Each number is 128 + 32 x the weight over its row's rms, rounded and kept within 0 to 255. Layers, rows and columns count from 0. Numbers have three digits each. The size before them is the row's rms in percent of the matrix's.

# k: layer 8 attention key, 96x96, rms 0.121, rows 76-95, columns 0-95
# q: layer 8 attention query, 96x96, rms 0.121, rows 77-95, columns 0-95
# v: layer 8 attention value, 96x96, rms 0.0996, rows 64-95, columns 0-95
# o: layer 8 attention output (transposed), 96x96, rms 0.268, rows 64-95, columns 0-95
# gate: layer 8 MLP gate, 256x96, rms 0.153, rows 0-11, columns 0-95
# up: layer 8 MLP up, 256x96, rms 0.162, rows 0-11, columns 0-95
# down: layer 8 MLP down (transposed), 256x96, rms 0.0398, rows 0-10, columns 0-95
k76 127:174185130165159058148138141140137119099108167140124053147081076158141112168112127128142063148170151170119180119091098136126114119162104110115099076126081123087101154134108147134162174068073124114139171123073151135071139089124151190103116111141138157140085138074101111104170148090092073133
q77 123:187080091071146095102143112125164125119083195051145145153145095115179136074107117165133126179140076104107125094115197058189108099137109136123131078129100086109117115102123096143104131105144097162129141150137155099114083109095173118162099127132126170164140140043136140118114178164127137083
k77 118:090125150106176037134114146120102162141155158110121159157139132219112140121096101188135115174119167144089150106077135101081069136148139103155119088183099171127119108098094084152155126138131115178139162143120114115114079136141125192124115124169072130150115168065174112130075162068116096130
q78 107:115115162145183111067092103151184079141145186100115180126114159103128192079112104159086110145166125128075090150124120161122110185126133134135113139101212136095203108138107094170107109090175114095138188125088127146113075119124125108098069117134173129085136121102129121169177144137153077147
k78 107:102127133142110126117159127167160079137197162101162129122068149142189175187084152147165097170118123109127123115129163130172117124133117126126103137142090075136149152125144172214115130087114103109136115103099188123043102150097108170096093179131136086170090124116154176156133125087134044127
q79 098:128158148098137064125113162165143110123135158144141095122141152124060140142101138151123139055151100139128098107125097110111070155102050167103109139103108147125138145110156069121138194152116116100155140145086107177160193124076157200119134147172098128114201068152198111107118145065142129122
k79 127:126121069179236204133117161098118126088076115144138143141202145125150109128116149143112115156090116082108082201123110147132192137123141134148163098174116161125048091120160111121116090142116127140159137106153168129176103095090113060168155138157085093130153137123138138116144124173159120133
q80 092:115139135141105175163137084127145128160131024169154122152143108142039151111152143070158160111161128137176105153080122151162142109148077121149077186095114158186165170090167126086145145161084123085139179078120094119125123118134117162184148125109110124093106153126134138103193104165162116114
k80 075:144164121160128116109111125109106126095144175125098103123124104092183174039109188114130053165117125104104096143104131124151164082164134156105114181114151155142078110112196148110119118156094111087153124156115171144115125123127037142071103116121107181121065094136179093144068142170134163115
q81 099:152145126142099086120109131114110078087117126169118187140072090160111078177157129152094125104071119143145140149107064123121153105142168150047183113179141166109184084133095138173129123138094105141078127125141125141150101151158084087123100143146090167084126073125165175162059104068134152132
k81 081:136124118117163154137201172149117136129130133124182083118180144114122115152105098102127105154128150148044131113154167165143101148173118131089159128121099147086166169129204072043118119163096190186164176100193140138118146135076147139141166136077146109128099124156136141091083171110162116136
q82 102:209165140199065084120150098139093139155069118152140166171095105150091133176166092113114104114166091124123117142105099148123127114173110131063103117176159154225148097057114128149153122131151113135117164080105138131104141110170162123097135062120083114110133089157148126155106106121119164088
k82 096:160129154112132109121094066129152135097150099083167062113087110144089107139104150103103131187118176087087160103121153116062150141135118101127119121114101096070124139151157110109123038188158164061153109053189144121093125094157098155165110123125121131131086141172152138169092140142154183108
q83 091:089125128175116128120088136103150063144147093121124083099143079131047193129146127136125117119090067141154118125114159124158096155156127102162142170118199144189075122122133147090131126168126086102096152120116109145078113100146153196091041097094165131073140102157164155098143113192143119133
k83 086:147125169107159160115169092116153106152110092156114169080134083115147163136170201145145185185127123075132114093105107057117151078120148129097132079196098106150124159172162150196144133116180107144103159139093116120119147081138097083126115142143101183147179152122124085122208140168144124106
q84 097:110057144156184141127122149112148094112094144068108103135135151108171175043099102125142103122085093161173129144120119098125123111143101077116146143082083116141146155098145177117102144096139062130123198142127151158129142099125099179130128132122112151130225156085174080147090167157188142092
k84 104:180143088111162136140140165135129142174075102174147075078092162133156124172139163157225108105072159146075093146073120100144146154165129136086083150116070181090099174159115089126144129134123163171119108102072133131118178115125139084144154141183144141071133085155139139111101145123093141149
q85 099:124137187114124096115129105126067155139168100068084178142101169113111121138085111161165168061142135136125122147130052085116130145137146136092110169162147126105176114122108138068119135179160117088137081079093101104135201157157171129114134110122097116124188069203157099143128114158126184146
k85 117:155113070131111138106106158089126185130130102217113069123115170098145099142134188084166174108106098103154095089092122135124085148155162108149157086117116157118099161085074159094121070107104138218150146127180104157108165147100130111148168118139173141114190151128157097090121114140076118144
q86 101:079122147096091143167166154110088115088012136101088075141152220125134104125109113132126158093128133092100159164121123109056176087166142122110157102108120143105169150108115138103105114192114173139156181149115136121187130156131111169158131115116135125126180129162129090110122152098153198143
k86 121:068129158174115101129160091162106124089043117131153118161133102149129138163055091110095126134089129145101097145169206168123188162081159151123107142117135194153123147177178081171111156132104156094110132060118175134174114140137101124107084172116063139133119118154149175144115103098141134114
q87 114:131113070155168151104142113144111145109145159089146117152119170091125132052101129122085143129206179156099021159140123072147115177138094121155097171149136104153116169160176077177134140112155094086112107129136140119127064120136133154135157120080180100140088188161145131133105136163104082145
k87 101:078102105109115077138077101140191131122115164051152131123149101084164204089106163121112138177154111106104110148079128157109145146119088094126111102150147087114112182125096109189111131066069131106131124115183164152088095199159139133113113170125130144104110188083150146126143159189124093126
q88 102:124127148115126158136130157156120147102116092108099079147143119103107112196090060149107136099116101134110077117187121162134102123092136114116143127201158095123126135146152135124117115182197131152158085170105116161191171145104084117160095211085093098119136017181163116115137123136152129099
k88 103:114167110132121128122170130118194112131136112147198151109106067114128139117105122089144179120177134116114061091120129153140106049131134122174112110125104149132064142166148088092148165053128163110053104120071128164140185073172137119131102139094135076145132147098120165166185107105159090140
q89 109:129112151123151158102155201115083162135188129181129180182149128111108151127171170104129146165135144098054135104090106160066129111162126135099147149136100135118172150142160101066124104157153079110153041143172158163159122131106086165178141149111152112085149123127172172166184081108108130140
k89 110:151143113136171163144071173131159135096099096179115144123124113130122100100110161153176123166130134167093169138078103086106124141124146117171137079105105176129104166073126132105147123179194205138119173104086111042071074115107083082116125111174150146180172128110175139156096125137119108156
q90 103:172077192163165107117123066105143095077134091125165062127157113140189099125133184094121080139157057113135126111128109077132202142119091102132120148100120115135098128107080134159112173110129152096097094167136185138160059128129110147139154097154143098114118098081112163080138176138174097093
k90 104:110117137097157105098146141164147177161154129133149096117105154100154104149114153116189101175110112092125138094098052097092198131115146144171155126132116120131085196169156052133118115064142133147190167143112113183136131114141140121121171222098134167143118117126090118075166078097094111099
q91 116:186097158132086177181159127157162151220066104105141120162145141115188130050110151122132104167118149149086110153124133118142109118122065075166139133132142101134094181148145160099131162045144119148128168107167110129108087162119150168103125065130121122083139145086124169127163130164115078117
k91 100:173102169133067112092116145117103143075096093146145132062118169155193133036093117076080152147115043070118122078136149066131157135129156109107152143145115166197118098110122122151114075127116121107135148145126147112157079117096146093103114111096107115150091135088139111129201101145128138089
q92 105:143098135085139136155134114131104162125130130098159123179152104185126156103110143064148105050090084105107138111161098072179156110154111119115115100178225177179173123130126119139117140136069117133136077121113131149082085114148180128171111084092136177137109112041136112151134164149130089102
k92 108:209151179101127110163171108150164111123125123168084143109084086103043144128128105155121157178152156140145072112097110115120096137077191106119125128157072071155110120150146156109110169153110152130089126161095153172089115162147124089093141171124160071157099085159105126109097132190124115189
q93 101:108162167130154154096100154110138113078135085088129148079118126124076143173118169121079153127103175129122160128107110184141145096173094132155147089132100142165151122118166093130161103138151220188171145173147041107125171172131115108183151169130152097146163069206110110152121144119110114119
k93 111:128124142093164204103110113087107146133044107187100106157145147111119163151150112076101126093085088108134091145184095113155064130111169135169157187123132146095089119118105109069101107159103088090068097104136065086121137166113096151143118131144135133097176126085122127081131104121127197160
q94 110:105052144138108130108060186143100110096137086100113123150164161103164121130096129159177082130092143124120123155113061191118119133098151087119120161155075158090151197090150132104139068129135122137155071177182145082120125166059129136146099120083091164171087109132173091100123143149106140118
k94 106:121089135128122154066130144128136156140049094145114143185217175108116116097093165130092132110116152123100057071138106065162151113130135128075124152141141138090115117166113124185070149147165148102138127219155175095115109181108094108169107110116082158159113136129135141102091132139171148100
q95 111:160111133117137061151134088099082090133157098138118117068129156142107163158115157135094161080164084092106136156121117148121087137093175167137131096118129140123155186096090109080161192070106124140153140147091154104142158174143182096179124124056099074119151100213105097108101127092135176120
k95 105:135167092095155179111147106147097149118098133098086178108195157178143139134137074144178188051110099085127154101156127158142164154118175168095128120190126133160129167110136124105156133149140182160075125190104149227124147179106141157161127110131143122168172118129172097128104132155123116114
v64 107:122156113163132138131154147169133061099126116107221094115129181162077154153147101106116138161139061101109115165080141096141141103149138146037198132159147120138084137146156126158137049125135139146071138128087104089173194146085137135143140131147118089100120136144114092064117136153082126110
o64 102:096153162106096128107127178108087141096061128117109120121108193116109127121085161116096124142060164133154131077108134122138178138079101123164142132180107135134107071131077088163081154075159138052143110180213122114153132208117142087133118135092113136110127166135194130110119126082131114156
v65 091:211143141121159159086092116116102142138120135096088181067147135140107108174078084098101155124165125107189109128218136108109127104130042129151114141057115091094115159150171120135105081109141108100088137176160134123127114128098084108104095120184104150134090165147187147167146128108167143146
o65 084:137093084124130167117115115139100142105128161131191106132166054102143122097068128116154128143103102146148122125121148156113145131150179121159136129138111070130142130156115147106074098163111136184146064116034175175169113124228117119131105173109097126133119104174159173069163153166098117077
v66 095:119094113123094091118147134165157170027142125142138134087127112148123189122121110085151101096175149120198097164105105126154108140115123156105097150162112096136151105090124121174114106131139122151115097092162131108115157136109113156191088125189119045039173145151103122163139202134090162090
o66 091:134097123095136165204091128132129106165185097090111074156114211180096095111125086129107168151071153100136118118152109116154134132126170119114110151148108144119110092134095130155158028129123072123201099141139133146187070131186145148133142095112112168117091164140145144162099179121123084131
v67 095:079155108084141132160127121112126095169180089117184131120124118103150167183107077096212092109104132105127164112163185117165145134126082113086102131118132094111125145116120097164112182115112152090129118081151150056139076141047059115157132178154122112097155153152161146099107130168126114191
o67 092:163109097114107096124117159075100172135150160099110122163177137208142095136092112079133180137142116135121145080135120074113141135096120076168141060137113100143116117097178177072098134160138122158089150165158119111155123150178163109115138132154095205207117121111173108077177171130161105110
v68 105:065095156147115092120137079119067100135171139149065159134169073121133130091125124145143112108110120162146085149100149150079136105172089101133171198058088162116118090187141076104146136075086157186148080083135123102111118116152171153129146147129123169137110061106153093130137145178162109112
o68 091:108177111116182128100124124126156152181102115110140187056158126170094185110159130165139166144156152066151169143140097148167130174131159171121174099138145111124117128089171209084145146114103043085105133088110119131100178125137165175143148125137082132102165162141109134170143120121067169106
v69 102:177109086130174143164121116131151081120130211091147227136134130106123164126100124133087170124130125080142179145129154150117155029121159079114151119162109150139079060153072089137136134171110203152127173108123117118159122151146152104122096119144180125146093111132144123113140161148139130065
o69 089:100159131161081135090074125181085163130111088129135162168103157137088185128147119091152101069120137162116150095099120168131197123141085122167162151111135129105112142172105145151154084140168163136116109066160130166149195112115101055136188149111077097111073185150092166112135107134145096163
v70 090:108195073176134127107106102142132152100126146135111145104172125104112182141148093149125120090078174085131129147090146171112134163144112155143138071126143123101152129142122155118152152115051123149122130181076118126152124106103135166091077071075125140107153144153124183059143209129226145163
o70 082:110122141124078100133106097159117120123091130138131124143065120113133120130126232141133151142158152147061144108101078157175174161119149141102107114149098106123155148091116049110070165122185123142116184092123143222159109109156133153142150039168090158104118117165165091128129137088154125125
v71 103:094083101072116106130186185191075132160124128196116136077165177129075144127111161107132105159136123177084085133131133173166108116118143121141140095144191130183150149121133155150154108098142117160110142078162152139121132148153152095097179093171092063114113085122116076092162142101189098155
o71 090:093138168151131106143086169137164168178117116121103093108086099109128153144108142094103124095119137151212153076101123147092093143087123168129150128072069126239097137137125107137171150134105107104089101141125088101132152053126144143189102107148167117183156112177088100165096178144117132130
v72 106:106146147128102111117099105087142144116116081138120075202137157096176091130106139182154154119134173111074154098154122087154129133154108105192115154111099144132102128146079181163092128121060103123121059146090103165081133132162143123144087085170166130142172095107125169130137091131240140143
o72 090:147137160124113173125162123119101134153084129152136119111156101153134129147094125106170144145193195110104161123111076128129113163144098123069115164091106112068121100122134115111101152161147134138138179134180075079065128137085133147087146136134193189129217082159155171152084121169096057120
v73 102:116129122144210094129196088067179154122121092127147111140099129123084099137092120107142064152115143092105105199059148160095174106075111136160130107150149075126142112128173123104122137127092120192138093129129083154192146204169163135094128114096098069133123153121156154142108141116082143133
o73 097:135154165138155105149119161105166146133122074105072160126072136146120085143106148159156093176077114169162088088119139174110135109169123106101134099095175142121159056148127184069071129106167129113118095147143110146095107073163105127135176163107048080087131076091161148154126080098149119148
v74 102:112168168104110077097129151197174110106124101148116161080174163078141083124148151203081113095107150098144088166142188095142139113090113136138162133078112097161082128124121137124105083169128086140123145136058139150093139164180141106107138109115177137118111058224107151095115152124133123127
o74 098:163129106106157166115134139128113179136075156097128112104105133050064108168162152102115137144216156117124070132130106134090085133096150120146118127112063152113096131085127123139070102153117131118139155062099067129065055122087153091163132126129115109077154145117106133113126116207080104114
v75 096:147148133181092132162093100120080182072123162148126056126118135112116095141160184095147059130080138129155092091154139104131108169064142145084134065145107152059172170183123121153193147107165099161106129109126058131125097128133079103172166109121134140112156141147147110127107167138124142076
o75 088:150122113109174085166128140065127131098150116127061059134132097127162152137194163144115106174166119133122099176142108090170122122147120054106097087182115122224133151110111105175117122161123120107123077106112099134165109164175146162133173184148118173095126115070130143148105133105168091084
v76 095:160087114119174118170149137076128149161077065184069064112088140120142105085138105122190102111104185093101124134149099142115095069158113160099108129127154103154187164107154075106122115141106084118126154131087118146123165074112192129134077112134123101155079151141109158127141158125178184180
o76 082:128147112076107147117121162070150101140100117133084114142231207091144169135143124188088151125111177140106106129115163117122101124121157130127105152102122133169148079126161145112126144135147163173136162114130139169140170065090118170180163093149168110112160063113177170201157097143133149176
v77 102:122127150085145098151051148113094132118138162050160127129140070202113128142184130138108127102130169112075132149073090147117091126092121116118123061105144120113183137176126146137044073181117119124100147130078190179108161147152086170089093154110135097145124117121138085094139098129119114156
o77 094:179129116143154071118160108184126150136139095134123140168104159051119091136156165115127085051147153134159109132192121153141165139128182172114099185122175163126174113071160103111086126113120139118080161110129108141122111146118116148103120140112166177102069100134181199096214153114119108134
v78 107:186103130161171152138078108108111173097128107083125135166180127119178069100114106161183169120145142143198102158113144135189151150170144169146189111123189121175111126103126103119139115141106123168163076161105125092093155074108127156126141215118187095153071149146121155145113109116095101123
o78 106:186172150137108163090192114134092115107137123153143125079142089148106164121176126173089165192107130147107152114132152158097139149134099146111099195170158164130078080173143156130154099108142162133110149114120108130120152106132121135136074147138091119087073111164104124201162027147090116059
v79 107:102140114176144146148137117201142118158183192104128090172137064102066082114151137115125111112168130095079107110153176117110080135065129128125166103145200088078128069101188132143132098103106108061103169133133086147116155119149112088186090170116114141111163119102154097159140145152137119157
o79 095:126091160106110055108091105159132137104158141145119107133091165060113146142191176112138157182130113169116117100052178108088176117191175126138171129111155136160104118111119108140114124173135088147107068132123101116087117157098146161053136159143120201183135119197145133155132111142154140162
v80 095:111171164103129083125155112111148113167131080078114157100093113173085044122092100085136149082161088094080080141113101060154164180079142125136102109067142145091103158126113115136107141119128145133201098148102119166135171115113083177135132101074182141147184137131140142182154102153108146129
o80 086:132152124157129142124168084152194122199142135143146132160098161103177085085096089157166109202128100130099106147120115133137129089145176073150069183123145131081063064110157115079123139132110171093100142150128143078128170126136152125082138130109087150122137117101100121037189110154144109127
v81 098:165151101152130092138066134143101086067143093122191074117167107143137142100146131053120098147074130092165163164107122181141108141090162150139181070073125126154122147089092110070124169153111102119071106075103124135146146119146124135124141172164151153161121100084160156159152119126091185191
o81 085:098110134143138116126140093069141120152124110110091164074098144115114157150200109170102191104129136085113060127113125182167119108084147115149125123110148160146157164118153091189079076163158118090050145113117127103128144123113097096105122149124126135045133090177150172125206135111109118060
v82 100:133107077108069147091163154093116063107120142103156098107116145141133130122164138144124184090111081078134115129174120128127154137126163084187098116172057079128119144129213128131106097119139107131159099062067094112065135174167148148163129136111173104128111189065125151163128106148134161156
o82 101:135104142171096123202128167098090131179165114114119127151119129085121198077091028125158109109116109127068134140089155110098132121166121125089105118115118114108118137131045179134045126113101113143100103155153221113120103141080085169126114135123159176144114129079129121111114163120115160128
v83 104:097127140081088120128102157140145101133130097136180115114152068156118158135143107148192149112156114084105134161092067068125128083150099086204106153126131187115115182160115129073119161074133153112128125139189117153139150181134136123114128149059097086100083127158099108153087122109221097132
o83 089:143150212179187171105155128155118104153048140125133174122156124127145114085121159060101115180127137147181088169120198149120190116124102116098125152118086082089145115114155086107120142169106083160125189146153130146114146142087114170138108095135118088119162174089127150123159201123133112105
v84 098:105149137175109126143091132162159139147095184172108180121096106131136165129084192103113126146076092163126119118153079118087150083092136088103175141148138183113138186091118084089136165085157174158097112171107167110081067176097185097128124099099138170086133109126092171120119099117084131176
o84 095:151138043120131092113094126111139130156143125126129136092093129132115138101119097136150114161104044116128110141143123056149099090160127116161152077120093109134173190155130070145143156135139101072142166117089102144119192151080080122198135136143130082146203155055116115128207107125142108124
v85 112:163104087093156098091160142130142121118108145178144134168095139124098128174117154117119079138150202126153102155129135099121166139160107115108123140110092132171177111139096101107136115169125136122066084099129184127158113130064087128077049164117116147157125168139158035088210154151074122161
o85 093:103129108074126147161080177148113158076144115156118131123132141113154099153112139073120160072098108121108128086135122139168132083093206146143070109114139135118099123102173133129112111148178159120137129144109096144115199130148106077133096100127115052167109105097198227091093138122107058113
v86 100:108169115080119114082097129122118118105124119138098165155068125107160077124173120152073126152110075148148061190114107030103165132155179160116157120170151077124092142150083199154152119097099158144088080129132134173126121157070126104149115116149129189153092127099159122124122135093148092087
o86 093:107146110149145118171102163116131176160072086153135164093077092089156126165118127090155130196150162110127129102132107100155171142074158134075106141141120154069140111113090099129114112151179154161157072127127066124162180198129135157156132179053128147123162184089139064128101100135137168132
v87 098:097163166104124123169107187097137137107162153150093063076180163164112146129085109122137114213097139098177094153202132134120130133171072126128122162104118040084085103143092091122141145065131175147167125100112149128116159144150079131093167126159121119170104170144171133094137163142143124124
o87 100:161108088170128138147134163085125171156082130163138144102141109157175113104091162151121148150156133109144165105102092171076161143106162140150138056072074160179125136125104170139140088117080103193124170167090153097147103106155152112151099197134107126140126072122121208134107201073122131134
v88 110:116070073147066139176106120116143122162121081129114142127111160096126138114154161132082078070215123108152108099118108122087126114163145184146138128132125126097126132104141129167111141182131139140140182168130152196025147127131134175159102105130158087146146095109179119078070100079109174118
o88 107:123087127102154093121159173128101138070158136222092096116111176103122098128153125108152108082093146144062089109172089123174131181125147152126085119109133149159148070149111143165076102163074149112106125106181126162086101136129089151090165091128209115169133165132097135084128094172094145123
v89 102:137145099136163099129112096132176100150146124149111111084149072137107131114086070138135064114048176158191178097159112113081190102109186155191167152144188122157148148164115166162141115163151123108138118134190144073081160099120116126153117157137131106161125091131153092104130098113181109172
o89 089:088113118115108103094119134116121126138103079160116151155174130126051092126147175113096196172201110131149161090121154128135099197182128123125139172097165112119168054141186108157168161134114147141088136158137120149150142133154074089069103133139095097126120129180065098140110167134121156060
v90 101:130132124122084124140101137132133211092148105156090182089124123167107116139134137193149112116091115099136102136137175167118118162148162143185191093079145099136104089170097131107107102147119082120128188159116146125153121150169123155175207161147096162054094104119189154155144170178182123131
o90 094:120142123131176139141141125108142188185170143077121110091136085098135184171121221118115124165118132125139155120121136107102149156116131086099130159105118076135183113038119148160145099164121113138160166125091127101115117114190122127074134093235120146088075111172151119129158111152094158096
v91 095:045116147124077153112155132093144093204169110137100088141097182112105168106101199131116140153092167127147165134185097146100126157088139132093117110110143093091092114151092144098091115101184096087164051139100108112098140096174101153119132108125128093159182143086145126172115154129139057116
o91 093:162136183199123063153159121121148191152115138105116123169094139128089107100117138149122163114131075098136220118075126132130068106165120163136123065134092107151086130127121171162140108120085130183129148127140166063069162155153131162106099141120139095114170047137111107099093144153170125152
v92 107:111087166123127100157169086124106122143146200129115177119159154117141169184109110117135099141160170148133127126117076101102178098179111188178109115182101132108167056173045129135141137144132178126161129124156170143124130120153094065127152100104106189169172113101063122156109129079104135151
o92 095:104105101107134140135088117115161137102170132171134189155172132184111066123113121114138051050139120135128209090155113164139118131140116068089128121125127189115150119140122153146144141122124043130158124131156080170156123144086148113120159183153150092141095171115102128086051109147163130067
v93 097:142148147079133121110119158111153112107115133119213133174138147117170150180098141155129117148171147110111077157148105146135137097156154080155164153117043085116137139169147110087143140140221100135182141106105095069166094123081121147144146139111100149123110062104108169209173133116083109096
o93 096:190135158113180172122161130082119102128109089074125178094142152130117125123064072134140107126146176121159174106131141110125058110121107100150102133170138102084111176118105123061128086162099079159115132162089148103117109104159066109077066157169118122113082118108145182108106101086146094187
v94 091:150146133167171139166139131167176122187121100193137123107105168097127123133123134126111093071160109111138133157133097127116143126090163072119125098163197080057101123107114119124132129108082117123111164065140129066116176063198071151089111102126107140087140154123052067136162126109131158098
o94 090:101122122141098052100130173105106106162231173067137128164139185096119084131132152151169138175184142123095124093110163143149120119134093109193062134159158159172130108156107116093130106149153114173117129162186114119117106117157149133166137104168117132128105154210117176152112163172150137151
v95 089:101152078134099080132135125109134121129138091146108120156184102162108171171142167210132110174126083121115105116195137106178105131101159143109130169173066126090129141103180100158131069137143109154101121116172192134160132099081091064066101124104079189169092162108133149158102143136127154120
o95 082:181110139130119195128123147122093122131160102122205156116103157118162075155095120068103142106182146099158166130110162178178138127155149093105106066164109118128148153101136122137104148156134199159158105198152177111166081159130119174149153113186120137168137102115140138151134151151072213139
gate0 098:160141183169149161135125093176122165193131117159122103106139175070113121203107149140147140104131136163141143104175129144138128153144168094145140132140143108079173117090109128108176109149116189051173096109201103116140073091147146118170103173105138143061090098087100108164143071125148109101
up0 095:099085128096130163107101136118147114134164145134177111081079123129154212125155148134090094132107100112199192146178124114127092089155123099158127069155183103130128119079168149078139064147123097127146138124164171085161127138082101166195121139151173166187107116189157111113115120164160103132
down0 098:127138102110112089138141113131136102156151154093164165123161064152186169120143079139189056107073169136099149127147143136130124135164132128152157172142120174182110097208165139117169105172145171104167080130159172131126132150095116112179129130166077154132183144099144169105110090108164166061
gate1 099:131087179127108160090192079108084091089209154088149102107122141162100139153090172131200099158150107162145167157107127104077137093169124109104071157180114094156151166094090141135142146129138125078143092057109141094150113164119131167114142164100059069147107121115097113098148137122135129111
up1 093:125141107124138105078081135113128052098134216119168137084185163118109075092162108130088167144118133151135157106125140091066142086176151139106101146161160086109099176123124180137161098130110107181111131068149153189164165101149154148080180169165126093169126111134137150170090132150098113136
down1 097:102163148127093130158118150116162163108154048160086103125096137110140111117144127084145124162130134102100067149108118122106154141067144088150145139102110194138134087109154115020125120132099169093119178100126121133142168088117182185188122103100084190146137105144160175107144122078187111152
gate2 097:154092129128096123125162170165165136138141111127079151096162139141150106147063095130152103100165109115089152152134187119125157132111184144088081140121137136123145203156149134122121110093069062092167140129114126121134145168139123024110131156076103083058134110105059094141069135125163123081
up2 102:121102142157112107146076078128118157040110171114139123156138190113177066132125157148162174106122094175137163102167132114120099094132131117154086125158185159059120141160089112063150106120167132104177163112050130069128165112122114131147084142188133115095115125119171111120163159083089130128
down2 107:132140131149171118183096119097132146149187125155139156141122122067150157134139098120126190195150120119115144120118076127157188114157135087105166101091108095106143148173085137165168148181155193199153077090187133148105206163127137171137135089155119156111136136133187151103150105141129108069
gate3 087:112204155138153105085153150098099131084154123154101136118149154125144155152065130165080114072093130158101127116069112122112078137118079152069197091110170089106148127111140082096120113125104133169134132115082093195148119152160128155063186148108167186141062127119141159134084119075131123137
up3 088:142170123113141176109069088100159107093109173115138113128163162136103137173156155061122163162118120149120109114093127053131149141182057128157108147191168154095149157115074137140118095097129091118140116115069077130096107071141063125117153090141145161111162119170164117103197104174164102135
down3 089:095063168162112048150149144115088162128120074144107179115098128139123136118122131146080048170130158145121119112164157146100124181134143141096161136122072183138111167140140128165142108150135143151145144123115167126137150140148151162054190179120158121160091152083080147213095122087121173091
gate4 100:053146111076104101166169084117115119168159190154121138125188136122098139168129135135091133118110192116156129135105156127109207113140108136202166062087152138100124123162139131092103119122136106118142089062083070107134080115105112130136141090176139082171162111119059118148132126116187096145
up4 094:118153099181148157132056102048107086202109147162163121123109077117119130099192227164124135142109102118152113105104134105146109106121139140074149167168148193116115106100102139126175099124122118142056094150126118165084171141179140148111106154145112145156189177128115122153142100120148121095
down4 095:142146057192130223105146154122157170180082150119166134168112062111134143099094127162057151102154116156113145144085110143114097117118156136116096172163128108160105172148106092187150140145129125125101144163119203142129170153161144121186083139081114157122154091130120162072116130176156101127
gate5 100:096086105126105106150144151139164117142150176175147142104095128044148142161117128169121140150150143075159109185101128190082128142095104115174112110097128139085113159089142119108116036142131175136184098089079187120190147098084184111086119153114097139133146145170136128185140123126184151142
up5 109:143104134153184186142120132067145163080105129115112167142169131140120125101118152138184085145141078053136142134157084149079093137118083121173163146102143090145107156144094142089056107065155144177079107132059143149097158142190113133170111139169142129116130145079094088157169110136117076131
down5 113:184098137115085145120128128151112113131203153083158153083143086147158114199098169070117109130164143114188160162118185134123061124090151078083139108147118153098125131073149112167075096132114125102152179110136145135198082158111180109107135156140116130154180096129147158099080115125186108138
gate6 097:153123059129140203075133071105182146150102109130113117112091088168105159154110139163172102166078143085186152110135122059131170143093122089137199128110180168133149143125145118144118170123115117106096144107174101144101145137188168120145064113113109135088168116105152110149163061079144146107
up6 094:166185116177098118125109133123142110095158144154134121120106137148197113134122099117150132166177162111172163177154085167140119082121214140062164187134125102102151165068153093118121175068151139130096155171089117164165129114109153121143108143089133188119152139092159132146050150174112085117
down6 097:174106156091116080131150114131092120102155168160115099102172147181162144117101113142136112146168149131191142192136119145125178117162174148127098144154126086159169124087165094135135149075159154120141145144047082158065113073074153141109082190157072171175119139128148124146137132106081117178
gate7 102:160177135173132146141106139080086137197116100142137162115135184140137144095092147111108086128170134104088105185153211145119114149114103124106084116144103086181118170093057114114103182183088134100084111150097155101181144085140137138158135145113151084129181133088161113071151091149139172158
up7 100:158154119130083155167176113111181121135113115126130126127099084076104165107085165105074081103106102136049075118109146090122128140136163139134098155154150139220158124200142152149094143144168109115138160147091094130153168077130064149126177122155133081109113101114136122164093106160154045115
down7 098:125168145127084174106111127148135129122155118169155110147134101145127032122172185136129114090175179127094099129097116105122088098165177127205100122126089128150133170147086138174136106151090130168146095145124093112183050174170133086100124112131065170167095129130144184081122108119131177150
gate8 099:198150162098114164126193189119188138086103162113108083146197107106142146196123187160140193142109115140085081149122187129147159124110111084112133161159091096124169122112112121136105072195141172144118136125148157147142120116146113128085199145105147145173163144129143107119171129161106148167
up8 107:102088110119069141139066146128101121122138109186180122092135053164146096132120139082075128081192115082192116125128076140134150172148164157130122086125108184148086141184128134190121124102128176111153159136151130081076081126141134111129110148105075110110159102130182100097100126124155161070
down8 108:108127090104090142125130125137107162179204154121132142142209163164126108107133129139150125156074126155146144195112146132083169217124099095097187173111073117112164084156130154131108130152127132182155085098132141125102108075078167135170163149170061102151115110110084177101120125146129155108
gate9 098:073105141113066164119125089103184133127161169106115127130075075187151128086107117095161119129131133138093124130162104137083195121119096117127163175125178102189126100112103099141138109206102083117112128104076147188139174141179056142115156128117127136143126153186138154095092170139086176120
up9 094:088170114066079110095080122119138130117135158182088138147147111181168107119070167147130197170141119128147120137131113126118053086175141162126117148153101129140148167129113114150107142168087076152124177164110113121153122167184110041085117116075188105152129110131163125184153161142176158120
down9 098:122053072096098077146109123141133125122085118102099162116135087168120172133113167108102031169136133120159094137139140106121084159148144103185076149135180181103165095122142190154114109127172104090103115088093112085123145096202092149138149151124100125072116089114131147132103135159122188086
gate10 097:090150092124122070122135159194132166127071171160118115152133120104177149099138167065058127129165112152066130131103113096137132127122133097095082112193114182124110123137133119056076208118144128074147170117155198101150117139131191128139109139105068160148113099166099116090131144129133147133
up10 106:064127152108173141138108081139110109067162081156147144131096153131189174170117117127132183168117149125093126125121099148152120147134080113133166109093109136082131078059079059150157141233115118121133055156129125130116176100139137127152131138172195153083146137100111116132131111126137065145
down10 100:156100153126082198117154149148077135095127151088139161115138150111132109073131146120173104078098148122121159060168172175109162209114108121083072091106116118151083171103126139155113183110081136105104124108115115167113134147084142092083133161109060110200107145135193119091116151105105149139
gate11 096:092154096070128172105098083157152061124135182107101105096150160114073134132101170144094161154139168120150090114188167147115061147140139097103163107167168086097100161117175162200145113147119097132159139078140128122168102102130088115138126083145091108187197123170121102128066141130122113145
up11 100:165088169104166162146122097155169088137137102082120100118147113104098137064081139158063154118121146105124086168129105158096163108171157080187124111174129116100096109114145143113202171192129145126153101111116114187086102121132128124112193153150149150130177062063125094117093147137168086151